config = dict(
    rope_base=10000.0,
    rope_fraction=1.0,
    parallel_block=False,
    init='normal',
    init_std_o=0.08,
    beta2=0.95,
    lr_head=0.00945,
)
Each number is 200 + 30 x the weight over the matrix's rms, rounded and kept within 0 to 999. Layers, rows and columns count from 0.

# layer 7 attention value, 128x64, rms 0.122, rows 35-60, columns 0-63
210,169,163,237,149,181,180,190,211,195,172,195,188,194,208,212,212,197,164,195,204,191,128,235,202,212,203,174,179,213,214,192,185,215,217,215,191,200,224,172,191,189,271,200,223,181,203,191,232,166,202,229,87,234,201,221,201,205,184,229,214,199,182,189
210,207,162,186,174,203,207,196,206,201,226,210,176,184,202,224,186,186,209,244,222,211,162,203,229,193,169,208,174,209,207,192,231,191,178,184,203,172,161,135,212,147,213,247,219,156,271,208,200,223,206,236,191,228,197,179,169,197,169,234,184,187,291,213
195,194,240,207,209,195,184,186,215,212,241,189,177,168,180,229,205,249,212,225,196,216,251,193,220,233,244,183,228,226,167,184,223,163,219,197,220,171,220,158,223,183,170,201,190,175,182,204,194,222,206,230,175,196,187,225,215,221,190,202,197,174,205,176
214,187,233,181,182,180,204,182,238,164,215,222,182,137,203,143,203,190,161,226,186,205,153,219,194,172,150,198,189,209,226,171,179,221,164,220,187,157,208,164,202,194,236,224,223,203,197,179,191,222,241,238,163,141,167,206,173,236,191,226,260,226,263,180
178,193,194,228,149,173,229,198,169,183,242,214,154,186,186,218,175,201,182,155,197,212,261,209,207,242,212,217,223,237,181,171,219,191,199,213,170,219,212,235,205,175,210,178,187,233,192,197,228,192,213,250,162,196,185,209,221,212,228,185,206,254,115,206
191,200,183,213,125,216,207,186,150,208,229,170,206,180,185,223,203,174,214,196,202,186,196,182,185,173,171,197,210,196,181,175,250,177,250,207,229,206,215,231,218,174,150,175,249,217,236,202,206,216,241,216,257,250,231,205,228,186,181,213,233,201,224,217
178,185,225,224,239,201,219,212,163,214,139,229,201,195,180,206,192,214,221,200,187,155,230,180,197,199,206,194,211,200,181,187,207,238,238,187,219,175,194,171,226,234,207,203,132,146,242,178,205,209,201,201,172,223,201,188,201,224,231,222,137,138,219,214
189,232,187,218,188,218,207,218,252,223,184,175,198,183,208,254,222,190,204,206,221,202,175,157,208,123,197,189,188,189,226,164,207,179,250,136,218,209,189,190,198,199,166,152,236,126,205,214,183,191,168,187,233,258,186,199,196,185,198,220,213,181,197,244
186,194,165,207,192,169,253,186,205,166,168,207,183,212,197,246,231,213,204,209,213,220,170,160,179,189,233,277,202,220,183,216,228,224,226,194,186,186,183,179,195,242,219,266,213,184,214,203,218,170,200,181,154,213,182,207,179,163,151,182,187,164,241,186
169,195,184,195,176,178,212,205,212,195,209,216,205,167,223,228,232,212,218,176,190,223,201,204,201,224,188,241,194,196,210,224,179,188,156,215,189,179,209,261,191,196,208,257,182,222,182,201,208,198,205,161,184,157,195,208,237,213,183,159,196,174,211,202
201,199,231,188,203,167,199,182,181,171,177,231,168,203,187,204,196,223,189,187,201,246,278,188,189,280,252,253,217,221,166,248,198,251,190,245,215,230,182,221,195,196,186,202,188,275,186,198,213,185,223,203,199,179,215,197,186,203,173,185,180,190,143,187
232,188,242,224,217,180,225,188,213,193,197,257,171,175,204,207,234,208,175,168,188,206,211,218,200,210,150,211,195,178,184,205,209,219,197,184,160,213,214,164,207,187,310,216,208,211,215,196,183,206,211,224,159,153,166,201,180,196,211,233,180,215,207,208
187,175,237,194,256,202,150,201,246,200,173,195,224,188,225,125,219,200,200,178,215,197,122,170,199,164,208,181,227,212,187,180,158,225,182,194,217,179,212,185,213,230,192,171,200,226,192,229,182,205,186,171,170,143,154,192,223,197,220,212,219,214,234,150
238,188,191,210,208,205,212,195,193,189,215,203,190,184,183,229,165,185,208,175,212,219,169,233,204,286,181,192,201,199,209,222,179,148,132,228,209,206,204,229,189,181,211,252,129,222,149,200,197,154,201,202,211,224,173,209,204,180,219,175,170,183,238,200
191,237,178,164,229,242,223,243,185,210,264,186,210,226,204,210,211,182,236,204,185,208,201,185,173,169,174,152,189,149,212,201,233,174,239,246,172,244,180,217,185,223,152,151,204,226,230,214,167,202,187,159,223,175,204,168,237,185,219,185,197,171,166,233
193,211,238,199,195,254,200,190,123,177,172,232,189,163,177,160,208,239,258,144,197,207,199,137,219,147,219,174,208,185,200,201,219,153,213,159,220,209,212,199,215,194,178,226,203,254,217,199,211,202,217,211,252,153,161,208,234,222,228,204,182,178,255,194
216,189,237,205,208,207,179,182,236,208,171,211,214,166,217,156,255,162,224,181,209,184,162,221,229,189,199,189,173,196,195,191,182,211,200,196,227,199,202,162,221,201,232,137,188,216,182,198,193,207,201,197,166,225,213,174,207,171,223,223,178,201,205,208
167,133,220,221,161,184,176,187,249,183,170,220,195,161,208,173,187,223,195,200,191,195,149,206,213,190,203,197,227,219,179,192,170,247,190,178,179,185,229,160,189,200,255,208,168,247,142,198,257,164,224,249,156,153,213,227,235,197,213,240,254,271,173,181
187,200,135,216,245,194,215,215,153,189,171,218,208,256,198,227,135,162,176,179,213,185,217,194,196,260,233,228,213,241,203,197,198,248,193,206,197,215,173,236,192,225,197,233,212,208,193,185,239,206,203,192,167,231,201,192,227,180,211,168,203,202,123,186
182,219,184,180,237,218,200,264,192,213,243,180,209,227,211,170,191,203,217,208,215,200,202,166,185,233,204,174,189,177,211,234,211,145,212,237,196,183,194,272,177,210,180,198,128,192,202,223,189,200,167,138,193,207,203,204,200,182,231,194,175,148,180,231
191,156,197,190,194,175,214,170,233,204,160,192,223,218,222,190,217,210,210,224,202,192,187,222,181,148,203,204,228,223,189,196,144,207,214,201,167,184,190,137,211,156,230,201,248,197,202,193,240,198,250,242,172,192,242,205,153,207,177,234,213,234,248,173
213,216,157,197,249,202,209,218,215,159,199,227,144,232,210,218,153,166,234,173,196,214,139,201,196,232,154,191,182,195,210,211,202,165,133,228,204,210,173,292,240,201,217,253,179,212,218,205,183,177,204,205,179,211,156,183,231,218,255,184,191,233,168,186
206,196,197,214,150,196,228,178,134,211,174,195,173,217,190,218,212,198,178,212,189,192,197,210,189,234,161,223,199,160,194,184,219,198,213,213,209,188,216,231,204,183,223,168,211,192,157,185,207,222,245,197,287,202,214,209,200,226,186,181,193,231,185,203
217,174,214,214,223,210,208,199,243,205,152,184,230,171,228,190,220,185,205,210,195,143,190,195,206,219,201,211,209,176,208,155,206,230,208,211,198,159,209,127,192,269,197,161,143,189,187,200,214,202,196,229,189,210,224,191,202,215,169,225,175,215,258,194
223,182,248,242,123,147,208,165,225,196,175,201,176,178,203,209,203,265,155,180,198,206,162,230,208,210,242,231,226,198,159,194,162,207,225,189,197,195,221,212,192,196,254,193,220,201,170,178,209,189,227,243,188,224,205,212,189,200,167,230,204,229,184,173
198,182,238,230,164,199,188,171,208,207,216,216,197,116,200,197,192,246,202,221,195,205,164,203,222,186,201,192,203,188,186,175,186,129,229,198,201,184,215,134,230,180,256,179,150,200,177,188,230,219,229,271,177,224,172,199,201,262,203,220,241,186,238,177
# layer 7 attention output (transposed), 128x64, rms 0.129, rows 35-59, columns 0-63
214,222,211,183,251,186,173,182,159,230,252,205,197,190,198,206,196,188,231,197,198,208,231,153,194,197,192,174,228,256,227,190,190,178,166,196,175,216,168,153,219,178,176,191,200,196,201,153,166,221,202,187,263,166,216,179,174,201,203,187,198,183,227,182
203,190,203,170,217,177,201,216,208,233,185,189,212,199,205,161,189,217,197,182,209,209,233,189,176,171,232,218,223,159,211,194,183,192,240,182,177,208,273,230,199,208,164,148,230,199,177,187,202,156,185,173,216,189,201,192,249,214,202,204,190,199,200,195
213,207,169,202,185,209,187,204,204,195,189,187,201,218,234,161,200,194,167,171,224,215,207,237,201,162,166,224,177,142,207,207,173,208,237,215,153,172,182,237,169,216,215,220,196,203,209,188,231,165,191,174,236,184,223,184,230,201,198,163,196,206,233,235
214,231,180,224,187,217,191,220,173,258,218,169,214,229,180,208,216,236,238,174,211,198,227,188,199,191,220,193,214,192,244,180,222,153,230,174,215,221,204,175,212,129,158,186,220,176,244,157,209,170,172,169,221,260,238,162,223,193,195,162,168,180,192,158
220,218,218,228,198,203,210,193,188,186,201,175,185,208,223,195,197,253,161,231,171,221,177,207,183,183,148,161,204,160,221,238,233,182,192,197,220,132,158,184,189,210,203,226,156,177,191,203,164,207,168,150,236,172,194,211,201,181,181,221,175,151,259,231
196,221,196,238,242,188,207,202,236,198,163,195,194,221,213,180,192,235,182,183,213,179,202,185,197,228,180,218,211,169,219,210,142,182,175,194,207,205,188,180,155,269,209,193,173,181,183,190,191,182,188,189,186,167,166,183,207,222,248,238,167,193,190,192
221,187,161,219,173,217,167,144,245,166,243,197,193,219,242,217,203,173,188,216,205,237,224,202,198,199,224,210,221,204,178,238,167,189,179,203,171,219,206,246,175,213,234,205,220,234,157,212,213,233,158,212,204,166,205,204,200,166,182,192,243,232,175,199
178,182,161,180,194,179,197,130,210,187,192,206,209,172,166,160,178,198,176,183,163,207,221,203,190,283,200,218,207,184,174,189,164,207,204,247,156,171,241,214,198,228,186,196,201,219,206,206,190,181,226,213,186,172,228,183,227,273,249,230,201,232,239,163
221,191,220,180,172,203,163,190,194,234,211,187,204,203,208,156,130,186,216,216,194,198,250,221,175,212,156,179,241,191,238,197,208,173,193,218,198,208,218,219,238,181,212,152,213,191,173,184,163,234,195,205,211,183,193,231,213,199,221,183,190,217,202,241
216,185,246,197,203,226,201,198,193,193,189,178,176,218,190,190,175,226,214,217,229,205,175,192,183,210,195,183,162,214,188,211,258,200,201,188,212,238,185,149,239,187,217,208,203,181,216,192,176,241,182,201,198,210,185,199,191,188,201,191,194,209,184,222
218,202,218,205,162,231,211,223,191,206,210,198,193,239,228,197,164,205,184,222,186,192,182,243,190,121,160,167,201,211,235,183,227,147,193,208,221,134,195,222,230,239,235,220,193,157,181,222,207,243,185,200,206,218,171,258,198,154,207,165,207,195,212,252
172,203,217,202,174,203,198,189,189,224,247,173,189,205,232,210,178,214,216,204,207,222,218,184,201,178,235,172,185,221,218,207,221,171,201,200,214,202,184,217,217,148,127,229,214,192,169,159,205,211,175,177,214,228,206,209,243,195,169,175,215,195,205,200
228,217,178,209,193,225,225,219,186,192,217,222,199,210,152,208,206,133,205,210,185,183,222,215,211,218,211,198,184,179,187,198,177,182,231,261,193,206,183,192,181,140,194,207,190,215,241,163,197,185,232,228,213,230,282,215,184,189,180,180,206,220,144,168
206,207,249,144,206,198,198,223,200,218,196,209,155,210,231,194,204,232,223,203,161,188,201,197,186,140,207,189,162,203,191,199,249,220,266,134,160,197,204,166,192,198,197,192,232,199,238,207,221,225,211,177,185,173,163,202,213,202,177,224,229,194,169,227
159,170,233,233,203,183,224,184,222,188,112,220,213,185,207,212,227,205,188,223,185,181,195,219,203,251,230,268,171,206,143,176,171,270,161,155,230,202,231,225,166,196,203,226,166,198,196,250,201,173,249,210,213,224,145,220,188,210,195,244,212,243,207,194
194,203,177,237,189,239,208,216,323,186,231,194,192,218,228,200,197,165,147,207,190,166,219,236,166,254,213,200,168,139,184,189,183,214,233,242,171,164,197,222,185,198,206,217,165,175,197,203,180,154,186,196,185,210,201,194,236,194,197,215,233,242,144,182
185,203,179,196,219,201,202,192,167,178,221,228,182,219,181,234,188,171,189,188,195,202,221,160,213,198,219,189,197,227,193,189,146,173,213,201,172,202,219,217,183,155,191,221,213,174,207,163,204,183,214,232,218,194,239,214,200,233,181,207,224,207,159,140
284,240,194,233,237,234,198,223,168,223,271,191,173,224,159,241,224,132,215,199,228,210,235,188,205,214,171,164,194,205,251,213,221,141,201,252,203,208,141,171,204,175,191,224,218,195,234,146,145,251,177,190,201,228,232,181,151,192,183,163,192,147,247,182
233,203,242,177,186,177,207,189,184,171,220,208,210,203,191,190,217,222,190,233,156,206,206,248,230,150,172,176,252,212,189,231,238,190,183,215,219,186,188,198,226,226,253,154,184,212,195,234,156,222,182,198,225,170,193,242,146,176,206,217,193,202,218,217
195,165,226,206,171,201,217,180,230,172,123,237,180,171,222,212,222,182,198,227,175,194,176,210,172,213,199,225,169,160,151,184,209,244,206,142,198,201,236,181,188,219,207,201,183,250,205,251,197,187,236,227,214,180,163,189,169,201,184,205,209,238,196,212
228,254,162,216,226,214,136,221,164,226,248,191,233,195,146,219,178,166,235,162,210,204,189,187,238,234,188,193,217,233,259,211,208,200,176,217,232,230,184,204,194,201,184,175,228,163,205,153,188,247,160,192,216,218,209,191,199,173,202,156,192,175,186,183
211,174,293,145,177,212,239,218,186,211,201,202,225,177,213,219,208,232,177,201,160,188,234,183,184,188,246,192,189,215,136,206,258,203,260,174,207,171,198,140,154,183,189,167,201,209,215,227,195,230,167,163,201,208,199,225,196,172,178,246,196,187,164,225
198,205,216,222,214,194,192,207,221,186,209,178,194,218,209,225,181,254,205,162,221,207,211,178,205,181,207,180,231,222,223,229,204,206,183,185,215,241,148,168,200,233,195,236,196,205,206,201,198,199,183,194,142,202,170,169,200,172,210,204,210,170,215,214
201,202,147,242,198,196,192,166,192,193,230,227,183,202,166,228,190,169,225,177,206,232,227,188,208,197,218,193,235,202,184,228,147,196,190,160,177,250,195,235,193,137,223,219,225,206,201,158,181,239,214,197,173,180,213,195,165,192,184,202,223,190,174,181
221,243,173,206,216,233,153,215,176,232,267,168,180,220,192,193,180,177,208,163,228,232,213,144,191,178,152,135,242,222,258,212,229,169,203,240,202,187,128,161,211,190,169,228,199,183,196,179,217,247,187,201,201,198,210,193,226,190,217,160,193,172,232,218